{"hidden_size": 64, "hidden_act": "xielu", "rope_fraction": 1.0, "bias": "none", "tie_word_embeddings": "early", "init_std_down": 0.0565, "doc_mask": true, "dataset": "wikipedia_en"}
Each number is 128 + 24 x the weight over its row's rms, rounded and kept within 0 to 255. Layers, rows and columns count from 0. Numbers have three digits each. The size before them is the row's rms in percent of the matrix's.

# v: layer 8 attention value, 64x64, rms 0.284, rows 43-63, columns 0-63
# o: layer 8 attention output (transposed), 64x64, rms 0.245, rows 43-63, columns 0-63
# up: layer 8 MLP up, 256x64, rms 0.316, rows 0-78, columns 0-63
# down: layer 8 MLP down (transposed), 256x64, rms 0.468, rows 0-78, columns 0-63
v43 105:109167139140093157144126174187158151123145102098141134151156164113159113146131104128120127108096094101094154132087154153098126123126116124139142122136124148078181130119127124120148139084146118
o43 109:186115093129157123124135099109087112124144121153150120106131115103090168115160140156141138139156138140123152117141112091099100132109105139157116077127124095122146107129141123158088167150072134
v44 095:093167118175145115145122180094114136142136121183101136134126137181156132112098142130112120180131141132144146133142125121147108078146139112129155095139141165147098096157144150139128136138170148
o44 096:109123106070110118145130095152168130128106180080135134125137122112095126086132129097123109111082100107106123152152117123113155177134157144146125165106084104153142134097115125145143144101134110
v45 110:138131165127114114102094110125127125115083113144135139140140081093165171155147135150128119137083146113101136127152137089167158149108114156130135088113120108115106128145109110100148172178169119
o45 107:084125134151110088128169104120117104120173155139109118152076149151091092133113127105178103130153113154120129135141114172106122097137149126159146147153174110157148114166118150121112139122152130
v46 100:119115124111146141154129120146096159159153115132120082139101152112089140113145170112124085086122139161105137164116069157115146104178120124156163139130162100139145159125129124123108096133117097
o46 105:114145138109117107102142136117178167118093081071107134121115117137136139147156083140124127154168112120140099104174129129158142123111126152110157111111140151115135085125139075124164142161104113
v47 092:135108123164124071105134136116142124139103103170110161141135160106164098151125170090165118150108100133119125144131123128169109159129100163139144115127131169127157136155107098129125130175104083
o47 091:112109114160131133131132129122098079130076171143121097120171108116123131119092075159099103106155149105129111150133127120094133093153132110150129131152135114136167117143126159099158148082171134
v48 088:144156106117145119118108161104146101168200126126167168124102119097119064155142139140139146115134135142158082144099117142124128152144125149142128081127120114145110113123094107106142164142112147
o48 091:142092158115109138139139094157118144089106108149096117133139127131144132116158148147104095122092125147142164166130139122149120077109124125087120165114130098124156123181122136103137118138149204
v49 093:147153121143120086100122123125175147090154118083125139104121098093055093113150147163151115150146131173142100112115136148154119150134154139156133131140117179109150118116122124129135141157100140
o49 094:102112107123120167151170136124090099162100118179128133163140156125191108138137127147091134116089124118117142136119125103116126117124093115108160114084109088134098113164106127104115089107146130
v50 101:150115160088157131081127158132148121108133154100151089119122145155130139120090096108166165103090139111118146157138156117132147159118112110115174116118145138122115136143152116152191080146125118
o50 103:114135118137146121140130102169171131110141136158147141104133137125140121117157132111092150149190150129208129110112108166134131107124129178148124107163118135111142108121129124128069143126157165
v51 080:147123090140146108110097157140154155139128137137134136163094142123124164147081125131107135117153140147087087119138135128140150187157137095151124120141114065132083111146104098131109146083107132
o51 082:091137152151113151121136111094126128146077129114119125119135127129101106161140148122120140079111103117183170161083102138179136107076138152108151137123122159138142152150131145134158156167134127
v52 091:137123159103153125092103129146103124130166134096093093044128151143154101180150129159129163109172115141132131123146145149125113133135132125143083121133113096108136144109118100109100152132135102
o52 098:131113122174109157142161102145114156121122122194128132115157133097099142119138107099127132132087213130155128131128120116102104165107118121104132135127137159128117120173153140138141095129097161
v53 102:135108156153161111090162134132120122090125122120122094173126148164121132141171120160138128113132150153148087141134146134176152142098148162126166122088152165131116096104140126123129176160116098
o53 093:096115120118103118156167116141096109103079125129120183099111125090134091152103124121084101124151145150142146112163120165122115113162119127168127128147085130170097133154106126159147107121130157
v54 097:174117162105150131115168140091135144128165129136128143145102136164158157148163081156126170163083137138100171098120099115123124110114133114131129132081163151079128114122133114109150132143141135
o54 097:109119114141117120141110135174107094110123128103126138130106107097090112101142140095102102086138124149139099142119190151139125149138142138172170090145118103150150133116148111151107081133087169
v55 092:116123103150125128090131137120176088085134141120105090158132114143116090138159098062148123131158112145170154134145128124116153093130108107158141147164119088145155128124128130122150153087108153
o55 096:135106161098150117172113107109115139176132108130153185120168127129133142105093107161142097107126152089115110128093159176134099160138141117110120124094146126135104114151147131104137125164172144
v56 092:112124108188072136146141092132094088153126085139112118152096144116081156133123149114145103124136121134108083127128113129126108109174138093120089154131125153146112147122116149136169090115117109
o56 095:140134157103122126126101172093163197133112127108115119123141089160154108154084103151142157123126131121087139159126125102136137143140111141135202122149118121111134120089099113120106155120110103
v57 107:139124123109126147108132104167151085117098088156117117127119145115117146173164153096170103115149142138102130096117152147134126111139114139119128103216129144133126103131127090100092126119137085
o57 114:133153115136139099150142161117089127124115117094148125116138135140171131143089126135135168141139197091152154136138104114107116133124131138139149141103142128098166159184094178137162152141097126
v58 099:152112111102125162141132161125110090116119122112165136122112160136099137163175093093125101123139143110148104170147168102104150147145109107093157138116065091113143122139121123116110153158151150
o58 096:116097151162141123137135103114126129100156066123116119074119108167161115100138114151150123129088126157153122115145102137158102107180150153150112177117157157114105156144121121155117135111101114
v59 106:135163105148175115117134089147097110138160094154158127128136119081135131125153134088124145154124063144116123108122139114167123178140133128095145101172141092152121121136147180123136113128117126
o59 101:146127153104119149114116158118134115122104143114128116152154167166148107124144137137155114118096214120121117157119126134115105076090138150130123130098137149134178174130073107128129151129143143
v60 124:090163098132124185123141144136128127139135116145076166070152146117117146122082127112154158098113133117126127150142097171114093150162106109162102120135147154148154167112110145132127148116123135
o60 129:193111152126160099118120102142152157133098144133155094129147100114147131114122077119149112142122108114146139120086101081099137140103124112074136094152090090145145122111146130100129106154121120
v61 090:174142117089128107120120107136163125158163150142142162130143137139150093144138154101118132100119155136111089130098161084134110147168145158079145146112144103129158146143095113091093113152119093
o61 089:102075138148127137144124119116111141126092133137143110142117122111138159153164116154138168167112132124149133170143142150158136082120103088155107127132125144095148156170143147091149147087135187
v62 088:116140112151141084125135074148134136150135161090089106138155125117100162125144162146136126125160141154111100102123140117134134100169151158127162120102074127189162125119149155094148116133132133
o62 082:153136107078144133147132140120160163165106094136141108130120124144120107150146108089116181134111139097127127176164148160150097122101096107143122106146150150119078115167077116120147146121125130
v63 095:160133128048136166109151152113103120125144112099101157142125096119095121126129081127161116123130129083098137114112137151133115131131140124123117116108119135148169118182123138139112112137122202
o63 097:095102122168157104109064123161128116138094102120146116086108109110153147121136152137143153112112134148150114104136120148111103101139103136106131144149130075080108161114081122097103102145141128
up0 127:138145167105105119081110132087098146140158131130123109127148127137174142150056125103099161113120093126099149118079102116100125127115124149142094110118165118133128077145144133128125145089128118
down0 122:097143158127150158107057135124129132074098151160136131149149125143172159094095156128140152094099129155130164158119103124161160123150170135143126122109144136101139159125123150126100123105126124
up1 091:106083133123122089167160129138122112088105104117114084146079116158118145143136122146061179140156127097122140132152129136164139133152105169092131142153115120130091108123108122116151112133145117
down1 089:179129081127095133133108142146150116128129095081113165136120134133110128117150089122125107131143139106162146148144125137130115115156189081148182157138114166112141096115151096162137110124148115
up2 086:154146162145107173179104149133104133142087163125137123092111125102174121149139121147135117126113080104134140108140131120138120113144096127069122111129154144122102112137146139115152157098163071
down2 082:130108123133147129083117159183130132113125163142174129112129125162121139143117175084114137126152134147143108123097163140146139124084128107133143142178088105153102099150163083151115132104150112
up3 084:159144137089103125137105118134147141133150143107134151090155159103115166128135136163168106119127133125150124123106156124118124109166124086130128140106135090161085159079099182077104138117112138
down3 086:120160180132113123117125142139166125173138102125162163174113147119130134131141123160141150116165115161138168109135079129147100149101124162123117122130126171110127106115098122129164147092174164
up4 099:129131080126121166117111139151137114110133132191149111067086137122141086109088108125070126140164152126101138126111121145099128084144120126154106151137103158085144139141137147119120112124145117
down4 106:168120090136120117095158146117096111117161077133102108101154153147105117126127092155173094127145123141105132143124117121114122100143156149132148063130131172090146113103128113156102148110100118
up5 101:118133127133102134130110163109124134125130140114122140132133121170105169165093155167120121124119121146121130148078146104142170097145185133120139136100126105140123077083125118142137197170119143
down5 097:119120132122092138112121125140113082159113128148152100104110141107190078145118145115127122109137139127144072128132108135156120116157101123151132131140141121112107148192060140150145112121160156
up6 076:089144151145155109106116160142142149139154123116096130140126095113145112111109146133115133091128132154097103122087137150049123122139103072128084112147165131140126164156116142117150130155104157
down6 064:110091117101121133143121117130129138155140175081128168129126153143105129165135168120122099155158140109097104123123148121189118148116159127126110127118162123114131119091093170158092126151182109
up7 114:105107154101068107126110146105131130125106135116155167152089171094159169135148141116115162113098092139091127125113106091117112129103169117116146136126112123139136157101169140135136147126157084
down7 118:121105115109112137116099099136080109113105071147119145109152145147122146137130124112142138111151135120065117142178143146158077148077127129089126156107126094148095138120144145091113133125159116
up8 097:125112106102154091110155129141186100159135121104094140103111082157117136060149136155149145144155141136156097151150137128145135113127117142102133117134093134111125145138165109118158141083117169
down8 099:126127131116096119114108165149160132119130136160153108125094120155095098088128118098122125099158117140153086173100142149185130131157145112135131132106109130127115121159158162200141111125092134
up9 093:148124126092155132114148122145102095140138146128142123140064142128185133180138091139146140109148114198117115124102155157147111122121143139107133102121165119135128115130177133139169133132120087
down9 094:165119126142137104148083164119139153089157144138108137140125140177115102121132107157139144092152088129083101106148157066120128172122126147131122081116160144125110092111122114122114149149127108
up10 064:109151164104131125131140075106133146115131114139128096130114180115163169120137155166129148116114138084123167146096132142163132113142114091114109167123087117132171153128102138160132145132179110
down10 057:149104097133121150139139169133090132156124132087160091161131145119120102089184107171131153095137127092128143126129145119150091144152149116134153120134093132120158146173101130160160148124161137
up11 121:101131167145110119122139105093120090145089156132170115158140095136095166093133132138139144096135085134140084143113113136121153134152107138068135126131157161112098087121146109137137098123109093
down11 121:148129158095141097099131151086098155093115160103126121141142112121104139107143139141150096152121111142125105133113172143144122104073156144074149087145154122115118097138137177116133162095106121
up12 107:105166127136105110111105140104149116122106116153164098104130096098088154164155129138117115194152136133176092146105136131156155138111100102136152147111123136150082114146110121114158122148106166
down12 107:124093126105132148123132101162107191139130116135105140168130136180164118086135140108160135085106122091114189144115140121120102122119148141130151129118144108116167137155148126151075157135124129
up13 085:096156100143118154123157101159170130159127110106134175117112150105155159141132123158105123148163169146105129114134108118143172106128133111123099156091120178138116071133110086127151154137129127
down13 087:136120146137146131091111105126137104135147107082138119114206116129167129084147079071147156137135128115144129095153127101106111122153110148142109116136158092150127106155115095146129113116135093
up14 103:149112135116109113126160116156105135111125111154167141119083103143123107119116149083155110170134114166119155191148091143110147138101125122111133141121109145108088154112105158124127073162133092
down14 100:183156131119124121120131128121096121142117137136205128082092125099112110096140156120125137165157174158163151138131113150111123129113123099111111140156102139129076120105133143144158098145099119
up15 090:156145133154086140136089131126166143139137100149181172119098157102141109144081152118110139164155116169101112119115159136116153113089177125116131127140138159109102125099159132114119147116154147
down15 083:149122095135156145138099131114103113136125146098182143100172140127127098119125112148100150149169142117119101110145131099117142156128078152096124098105145141098114076096164140150120097112121084
up16 104:134136102134094151076132105091111175096128120152124114132113084140083120163117131122165123102128121113164149130107097104138128159134113147128129156150193097118152124167120162126117140152117157
down16 102:144103155163149088159104132150107103176159117140143123141158154112126133116141112125074111180132151126134129129163145150131149119100133125147149087119080133149149088087139097103142145138089123
up17 109:149138100114116088154147067113158134162193132132145145148099133102106155124179178108107120133143121120133142154127136117133157148113139129066144121098143110119150142126120116111130088149108126
down17 104:122147131168146156095077152143140131074107158148119046112135130142141125112125099139112162114101137109150137119120121113139113153118108122179139134139131114184116122131150082143123131146108105
up18 103:125111116117118105106131114102145146138145084134139109114116127088109134165100060182139085165134127137102123124121123147118141144122142173158127140120140197144122134129087139130116155134157169
down18 104:152155119146129110100140114084151128124127074155124128143161108117188146147090128118177142153132130131118163095148102126110171132111149100148142147142179150129121145134119149096101132142133176
up19 109:104112136124116138096157110130172152135104112167161096155082118121141181133143164099121099132133197131099111151154131132160149123123112109143131136133122126132101132134139124126186182139108131
down19 107:129116105133128122139087125151161114089101130111124168148097151134125136120184134126156165143141125128158165115131150112089143178125124149079175124136106145087136148153106135165147087150128120
up20 113:148149152140107126107110157096096118124160125108122162107114116144136138135099149161102130119113115141111126135100153129086167089072092133157066145160153112095139090124133112129110169136130108
down20 115:137134156179132125143116087110131083115144084144132120167118141125115118171114145141136125125129141196147151152144098128119087091122128084118116142127141125121107119181119162157134163089134118
up21 117:138124160160088149114151145119127131147135167141155113141148111139123141132123072155150117077171118100184143111120159138138114119111127125132188125179130135158123099135136137124144186139130142
down21 117:142105128166135142137118119116126146123093109139079116095105146124121118124142170149102122196105156166089119128124140125113155111132106141148081118128111085132134142128067132123127070124146106
up22 105:115152106095144151088094119142147118153131106134093175156125124123083166095114146104159138152138136116154135133136145142126130167162141100086085111126159123157093159104104118121129176117126156
down22 113:141087096160163115113112123159121117141126122110140187166116139129077138105117092088104096118132150136165082119095161124168144112138139124150126112127164094143109129139154101126108106110105145
up23 114:146126169097076143083088138124085142140144106132123139118127134053092119089139132154108132115144127117123127164144144106088149128129113104118132150127138102123169109147150099085113131132161117
down23 125:079106152133092143101080137103098147105143124161142174101103118087115128112104115130112084138139164107122133170148116126092139067130113089121121146136123123112110084150138111110126140136147140
up24 094:114100121139124152107149143157134163125128148078112102107135159124120133096141168165137142136130137125140125136139091158119158122130056151124117153129167160152106150119133173072112144088110139
down24 092:142166159120157098121130140113122124147111142082157169125096093125134122112138143114148182179149116143183111119126168166120158136128117165106138131118134108120093098123114145105162115151156102
up25 120:167139126091109183118139167118150135170199146135138122122131146148103137103165133129114143123152134142153150149110105128133131132083130122108144126127152103141123148069159159143144105106167103
down25 118:157125192121127131126132176146157104114092151102127149116168110146130180149104142114129141178106149128140100093106159141125115118111123094148143122092113123130103118146121107183140141133113168
up26 099:131140109133119143123146171134142105171093105141116143168099095122086154140098143141167138159085111137166120149162089138102141143121154109128102124136136130127141146089178129084134155091114125
down26 098:111152112117122149075136124124128158140149175129121140118172189152093162090137129099143090127142161125128172152155157143147122131143130165148148120102062138123140144114110133129109147133143141
up27 097:140127114176106152149145181099162136136144160148083084125112091108129122138103095095169113126100112115127141143097125148113141150162138104130093143096140119145171113142103108126084125108105119
down27 089:128136147114157117119114128128133098125131082089171165130147142179137138112106145110089091135111150132125149117145160080134116095147169138093133117182137112067119119091140134140148118146127143
up28 107:091137130174120134113105145106150080131060089123144169134128105151119085122108131132162128121121120158126113155127119136115150163114115172145145148100086171125158128134127116148174133148149137
down28 108:155140128116121105123138096149112174141188173146124089078175163112113184110124133101102115136134132096096116139153106118155136156153130105103117111149127110125147115100119128121082140124123117
up29 108:137110159123095100112163135083144131123125142117148127117138137127068112109131126106146119140093132092146152121172110107100139148156192117112167129108136107133152088109145114085162148153108155
down29 112:147152123107116159158148146159107123156134153159117119162118145158170135178143134108112148097163105161162080125106135141162104130117098128118094120102141132104130165133121182135100128088112120
up30 103:102147115179131144172088113128089148142104207154110128107138152087142126122110117165127117160130130100097117082137126132110111148138136102088112150095130143135124131106133147103103131146118095
down30 101:124107100093132099099151103132151126086140093124122104182107105130120129155139147107127118080120140142170118125111157145175132109092131132163143106166108110136127119151137095184140106119097159
up31 129:115147141096131109133124104128126119128120091116094087129120126127100127112158158126110090110108116161123065128122144187169136137142162118117124118131157165164116091101061134117122149105139117
down31 129:112118146124127108121145119119126152117138165124078143080110103113152120143125125084169107074103121124101126133166077153141123199131159125110144114156122109139103122116112149110090120151154119
up32 109:086136115113163161132124134128120160108148110145064159116134134143121139141120111086096123138130123141112126131139116149167150130081090144117108139172125109172137142132155143143134102137206116
down32 113:106170144096088161177117105105102113149154117141112098101118110142155157144142149136161159142103130116103095117117114119064166121135146168118143155106134133141164116129154140125159124160105138
up33 101:151112157117123165129157107127150202149147096153145143106117150106138140139144106110092138158136141113160117155115133095142102096123128122116061110128130147095100110165134145104121141130180123
down33 099:142128149123119164149131089150139157167084124162117094098130126133136167130170114132120137143167101097152138128108130143149106063129156097091124124116134146126117089129181153118137133119085114
up34 104:166105151107131106133131143155145124125121132087120185116113118114153137119150122097130121142144140124115139153125162135146163139182147115129154158188082127141122150096108106080131098128183117
down34 096:179136180167173148122140110142109148122144149149098091115154085142160143123133113127104140160119155102155146127107118132136135153100139097175150079159133148125151125108093115159112130105128149
up35 106:121126138136147144115127169086100130118134140159108116121065124142100138144098187159115199102115131121140110149128136143130112170116135134114122164154094132112150129125115098084117158159116145
down35 112:149123058083118133166124118171154103107142147122130090127197130095171126110119099113156124137117136138106083105140118123133120168089121121127082113122126146139151125143144134117119140133099141
up36 096:129107124126121130137134086141106123155133151138116139098114103125168072076153115136136123139127143140161115099102164150131189109128109125095090143127140141118103125176169162127154119144176148
down36 095:096129125142091135108106111129107150138069166146163111119118119124154132081107121131089143174105121099119092132129110136098122115117121093174110140116095112080122110137148139143149101133158175
up37 114:131133165134151139092146099118202141135112125118122109081122120132132095102137135107174147135154141132131130125123152133110111168107093145127109133133141090074141126142140124090148107082126183
down37 109:171155150082146108126132131151118099149145155146117131164143102109133134092144159094117162146125108138154101164133135162099115111102160132113111090130142104173129119150158137170123139158137182
up38 093:097112126197119147125137151120162112135131149137126097137103071086083130115110152130171103093132081106136173122117118151122120101125117149107091140120144106113117132116135094112130135133097089
down38 087:119130116060122117151160128077117137153147138138126142130156143136146149128082137095138120155140146127144136163125129126108124081161105168087100137136135140100170088113117160165117141117159160
up39 111:130122160087118103153131061102137128102135122175163090121138103112120111116142153108156148136142109107136092119096137109139119183145149131105143083143113146085135112134113125131154122170089125
down39 116:090150122170159144100136170173122144136100119081125171122119151137118126168111110162128139142099152138114176143158095149131146083121088115155132158133154114165117136137128147155112149106137126
up40 108:085100107139166114138094160115087137112120122186127139150105133126135141153132140120137091129105138118116069187107110131122133144107140139083144143122127112154172143165118167097128101150132124
down40 108:124108126119140126104137068081159122115104113157131110147098101101146099119100141149135150132128124158123175110115103108141076148152153123119124128128111101077148131103150090159088114117132084
up41 116:125159167145087107156124140096153088119149167116187103129119134137096122111180116093139096115126129129153139117102152104112150134105115116133115141098170092118154115118140136126157081135153160
down41 107:158104126097140103136099177077126162134109127098139127146106090110173108139114126168095193168143131117098162127104096139145120082133133138113118112133096135103144114133149110116117107140140116
up42 137:122126124127132072090133131136099141144147135150112174151168145122125106109137130182111112136128091143134109128143143154074126150068172132103127131130122104134173152143118182112123108128126101
down42 127:148137122173122103127093104149150132168144132120157160132192152159113135147148146145123150111133123126167119139130160134115140128106172146149125139105142156130160155168104138130143196144085118
up43 105:081135114151081114173108143171123107156134133123109148095107152152132099117163132158138148120150143122103132137100122145146180111151134115100111134123143138158130090154175130098187153123126118
down43 097:120117116142085126124100149115162110135095105129127103111122123089136138162170078123109142115123160156092151135148110140126133133215131140136151132112135119101156106181087133158135128147129129
up44 110:125108155112135121058116129132130164136135133162114135122153119147119128113119115154103108143124132149132123134123130124115150160061144111134177120111146117141161102189098122104133124105075076
down44 102:141169113166125129150081108127123137155176123121154124167123140136099097123176113119102138136128097151150101135139122110104120123115121121153142141162076163123142147117130186156128128112064122
up45 070:124127099136138112117092121161111130174137125145136137137145077110082125099104140082161123143116150158096078122089164133151134119135084137126161127175150149119147085139112125117135121162108145
down45 072:139137117129113162142179105090123121089123132112108114125169145146146129156151113180111152111117140090157180151143109120117136149093153136127111148079123143105093113119134110143085139081128099
up46 090:104167156145166119141126121140168127138129139124140130112103144135163107077143129137137110125128091123114125156152133085100159129105111122096094115146167140096126204136147120128171092110157140
down46 089:137124131135141141142134123161168099172094168083127116079139116127097098103152150116119114125155103102177138132133087113152153155123095147133162146116129166128163157153152144161142144114142152
up47 096:087104149141125152143136111096110109150135171171142116134168138106115104131133148134138171128112070124131099104078142130149096146149136112142143104106165127129147131071169135151132121111138167
down47 093:187142110098128134139120158152110143082148110123146122122122110164126148127094075108121136140146151129129130182147130155128123167141110134150165131119102153127151141142089122070156180124133110
up48 083:143164126166103116109122136122153136128113139132118117118145063120143132122132105111060161120144128099123115122101150184157105082120174155112128116169121113110132109102084125146111156131141108
down48 080:151123122100131140150160149146083105160151154132101117110146145157139156071123095150167100162093160123136169148138125071110131128131144143114114113129150160096149136125145150146118102147130171
up49 097:110129114146147093156094139134113124121081117156128148157118137084173140139083165150139126141120100108108137121135059139128126113136134105078114150124168082136093101100111147102118145130137142
down49 089:120134150115107132129096117148126151129163203103125142104098150122111134113148137146119097070154170097133116122134150097144157133113140169172117141146133147152165115148127124171122142171113112
up50 094:113143150103140109078101160166115155173170158125173100124170157123187147121138131167111121137144125152135100147129120108136130125100131109162131121102181126127162114144156138123155130123124107
down50 095:141111149130135104118147187118122130128088132102102150135166161150134150096078148124155139138126106091114146083118147096055119129113118110137121095148135117101117122092134130101106086139137116
up51 126:122127127099122188144153122124153128140186135130134092140144130143125132176080135132151112140131103131096158138081125151113136143117175107128134178123139139102106110118121112092121183086118126
down51 115:108138117097075157128147122157085138161184140139105135154072137124143111073080139151110143105101128102133108145115140154112117130127158122098117123162120160155125114159136113094120152125115127
up52 086:146097147110136113143150104125125174123078140136117098124101173111150145144167165127156099123163128154119187134146121144141154152156124125118115111129103098107122157137135109148137130133154056
down52 087:136091132109130100142094168151161136103118140090159111112138172155135157123169156124096087117127101133103172115114164144107123145150110121124102129137107100119133156157176121173114156135100121
up53 116:072120107128162111098076120182143142111147149150122122143128134155129081114140143133131142146152140107146144137154113145152125162099096103109149122154137114174143101156138142113164149101176153
down53 127:150092126125111139148211126129125099109115092103145135120125117102153139196112125138139123099090123135096137133103114142123123106164133165158094112115139144138120162108122081146137114104108099
up54 105:124089138153120108159155133113175142177126133173121096102145113114159111114164137136177134122148081149120120138079119154120159077132161099105157137154127156109122156150122143135134130138144117
down54 111:103127139164117126130143126113117141155137105135151116131135125183082119076130111097141073136150163097117140182122162094128127115098120140088157123124118116094110144110157131174110107105155140
up55 107:131156152117140111163092160150121100139103114114130154142157108142150095104126135093125154105146112124171120125127144188135102129117174094106140125139102117142113132062103141111168147170147123
down55 110:127101107121112151130130120094097149120157129151137109129114164149145148139153091127119075149101172141136166152124118073129136120125069135144112126150131162136134123169165155138094158108122169
up56 080:122116145144142111179132114108138129133099105144086131151131127120134136097083114110111117088087091120139138103125157120124127114133172082123135140178127118138081120097095106092134095149142076
down56 076:126142078125102130125153098124055112164126139101143106128123130148099135137134128141118140122161159099133155135139113115120147139150129184126130128138095156105153186161132140151122138156105186
up57 083:103110136163122105086093120128120135153128120147145083145156129131143125142152141095127085111124114126135105118130108141135083144110103108102154147135119140095162137097100191159116181149173147
down57 084:139118076119134189151145152145117095086153136132108124120086114134130131113151130119113115094109145093123193114146108091122122144149149115158115111121113160167155132154136115170116140125090106
up58 065:110123106103177142105162097121131106117092112150110102136083168147119151105128088150148154137116122133131125128137106065123144110169140115078065156130118129105133124114102109124121096114121112
down58 063:132139113100160166106137126171130115124095136095088127114116123136115142113129108132136142141135127123127107096132089078126165113192125150124083192163121150119111125153092126123113098111101100
up59 111:110140123114118159115115119113130140105089095112141109126051108111164149155087112136127080123126117147128122154094119161160105115141121078134145164146124072115125114138156104152121163121117128
down59 103:118149127098140110119147115147073088150122137137123142127151118132106108162144152109112141139133091115157085094125121081123130140108133123110154145137097134166048123129105098149095149129084142
up60 108:149156065101109106115098113159108112151062124163104130099114125131086136104122143160119132127111116127136077128170117122117126145099154118122114146161098107129174132145088144125141130151150128
down60 098:122139125172157149170141109131131128095146175153127107142183137119165126128102122129104153146131137124120131146135098162079161121115152144130153123158087157174137082133130122097116169126099143
up61 086:110142155142124096118142095099146123146147115144122102120109114181111144154137142138151112124138128134127144170157147123117110127161160051082141120131133121106173126098139086099094091122148101
down61 090:093114111163115118145094121080147105121132154133116128115077129106123153128140156113140086139129101083107115083168146143134148109165178125148145142145158086119123134127119124141081152150097140
up62 054:146154142108139090168153150169081156106169148117157104134112105128135135152136127091142123171135140144096128170092109160158131143148118112085109125110104160096128151151147144098108126095121132
down62 049:136162132114134112155136101132094189151137121131134141143140132074103087150162132135123125151128102144084139122103121146145163152131120090102080146131083111106148160167117152128104117166124151
up63 108:111146155138123126138136096142102105113131140149155122112160134126148106149073133191146150116187153146082113119090112124166101119117103153124121134145104121176121141125092112078147132147138125
down63 102:147124086139146107118134189143121123132117107125128119121151132098115107148210116096117121143115098106123089163129144174145103117147119137149126100145099108110130134154135143092150146146075104
up64 085:104096113152179132132148102125140095132147132135084069130087108110145105140111132124074096127147148141146168139113105103096102108148097143123114137108118171126128094106143135103125137162118090
down64 081:102098129113126131135151114115111111098173108094158129126100118126119107125162115107129112123150160129109133120138117092102125132160117106107144084114134202112148095106078158126176171152119125
up65 092:158143166088093144137154129085161172140150116137149118139121106111153161126123108124117114150103096113134136150078138105091150114124150127147138110110124184100097125144123127152104182099122097
down65 093:102117136137146114136124099154170112118125080120147108131147108122142161116131155134167089100115103146131153139121152118114119061149130124158143101163144177099120171157107116164114156154138152
up66 111:123143140079114123121146144075142100168109130153175108117118107072133179111145126128113140102115121136129145142110136098111129146121131127151110151122099075077149130148120072127128124117156155
down66 109:080180128099135088136134118153115111176138155154140126123082123101132109146142125179126167152062130141134132141122135126141149123112075104141126151124093125122151134147133127101169114145142151
up67 100:110085172101148125115115103108129134156126130121126138167149123089101163146177115080073155155162116155130155155157130117135127104137111130131103111144123164110140099140127108078152159123137116
down67 120:124111126116159126112151112100121108118172153116119116114175137147076160180160098119075139132192150150136126123127095138101139116148124141145107120161119103132116090134112137118142121115083158
up68 098:117099127160128125092126104142152139109091135135143151107058114123125134131117132112104097108117095125145102142123178134132133096153158178105157147123158116119173138146138141098111098125111186
down68 104:162179115117119158145156129154098102187157125133136113127129142172101149116101143143135175148151135100101160084129102131139150130127094112147114120117107152105120131118086098122103173149111142
up69 076:111125118125146109166148111174127100121111115120161185175139120094128121122110167138156104073169117158160154127114099126168122125150114103120130123125128120110144156123123157106117125091179149
down69 076:148169151143133146146117102112133143125172087158197122133132124103153108117160137135133122114131166100184167109153111120132143161144132116134084111112153159075145120144110142106136128115155117
up70 077:083100139170131108107130162119090133144146120109134152119141108151077104137103116140122133085178068106138134125165094107102107112134124117102124146146134130145121130124098172115081092144118128
down70 070:134129143150141163131067086116108095128125157116152148091077150157136126103128150077119134110111140113109097137097087135180119173134147084139114135131145123109138158126144119142160153129131123
up71 116:124144137174125115129133119085156160097162103159126114115108109092118131144134154203102127138144116106081150131104142135128120099130163104140108125158164126125144143142131100096141173123175139
down71 104:150107116124159125113129106103108113148166139143124089129101112117151134103133134136118107105115125067115138111112110097144125089078108087164167140157107095114163088139118110112121142078106100
up72 097:136076122082108141099082206113123137145145140138118115154104113123116189126165136155102103117131149127140094143166135130125107107155103126125109121141141116094113138112123090118153157145143117
down72 094:167148099115127121106137163138133060187176124139103134130142148084120160133099162143138113153144164102132126122140111147132161132113108144169112108125107145133175154109098129143146125150109141
up73 087:124077063111132111141128142162157140100146132115119106132109129100093141094103125125104101146167151126141107110139120131122110121141161125090164090143120131099150086094163109099161122099124096
down73 090:126136114131132135195117150139142146108120094148121107126157120133087126128148096113138168105166141174118077125105150149081116158157143145138138101134151131117104130083160117132164123084152134
up74 097:122113090102137111123122129109125126130160140115080163096098096115142141092130078142132091128139116124120150109118074107204101099158145114085128120109117122158153142139123135120136105153149145
down74 106:130124108102104144162160118096123140153183144136105169128124109109131114140153118161140145129146154162126167127157084088141139090141158099121146136119131140090134164135151126134123077110136185
up75 089:118102156113122127110113119087082144155129162129129101164156106161152139143099098118122117136147115137137176084138121111146106098136125113156131138102116174113091155113105159062142112104107133
down75 084:173097142111151096135154081079170093143136133134128129146169127069108157156118112121122172121148121122158155143136107156087130121140110115110102170139117138104112136125120098133144161120121101
up76 093:137127090139162100092118108173125072133113128134105112089135091117150101110145148172104128105150098144152143104151112128161106132153111130102157094121135125145175090147134173145133116153126113
down76 087:144130133100093124124101144106134137123194124080126117177127108119148138122100155111118133165098165116161096129153131120120176117126124122129183131125127145094108132093148102153094111110172122
up77 104:107139125116119100196116160120130122131164154123132114132157114118145102140115155146086109141140086120095108114110123153175151156165105153156126125086158090147156127153113159115136118170103144
down77 110:157106140129146130103075126120120147126108121078115123139096167148093116114143109163117147112113170144174154162153108138141125101113078121149184126166114117129144095117145090119156123137139139
up78 110:153165148087101116083123178119120121094106188177137116133137116182114117120148161132158156132120114130145134161102100122126130099146130109160118133161141090113115122147126134124107105140172140
down78 102:104098129128123141108143159126150095128132119093146128173170080163129158119103110114109128146154154100127118130093136109114129142106097113140165145067125135147143100119157113131152146170115069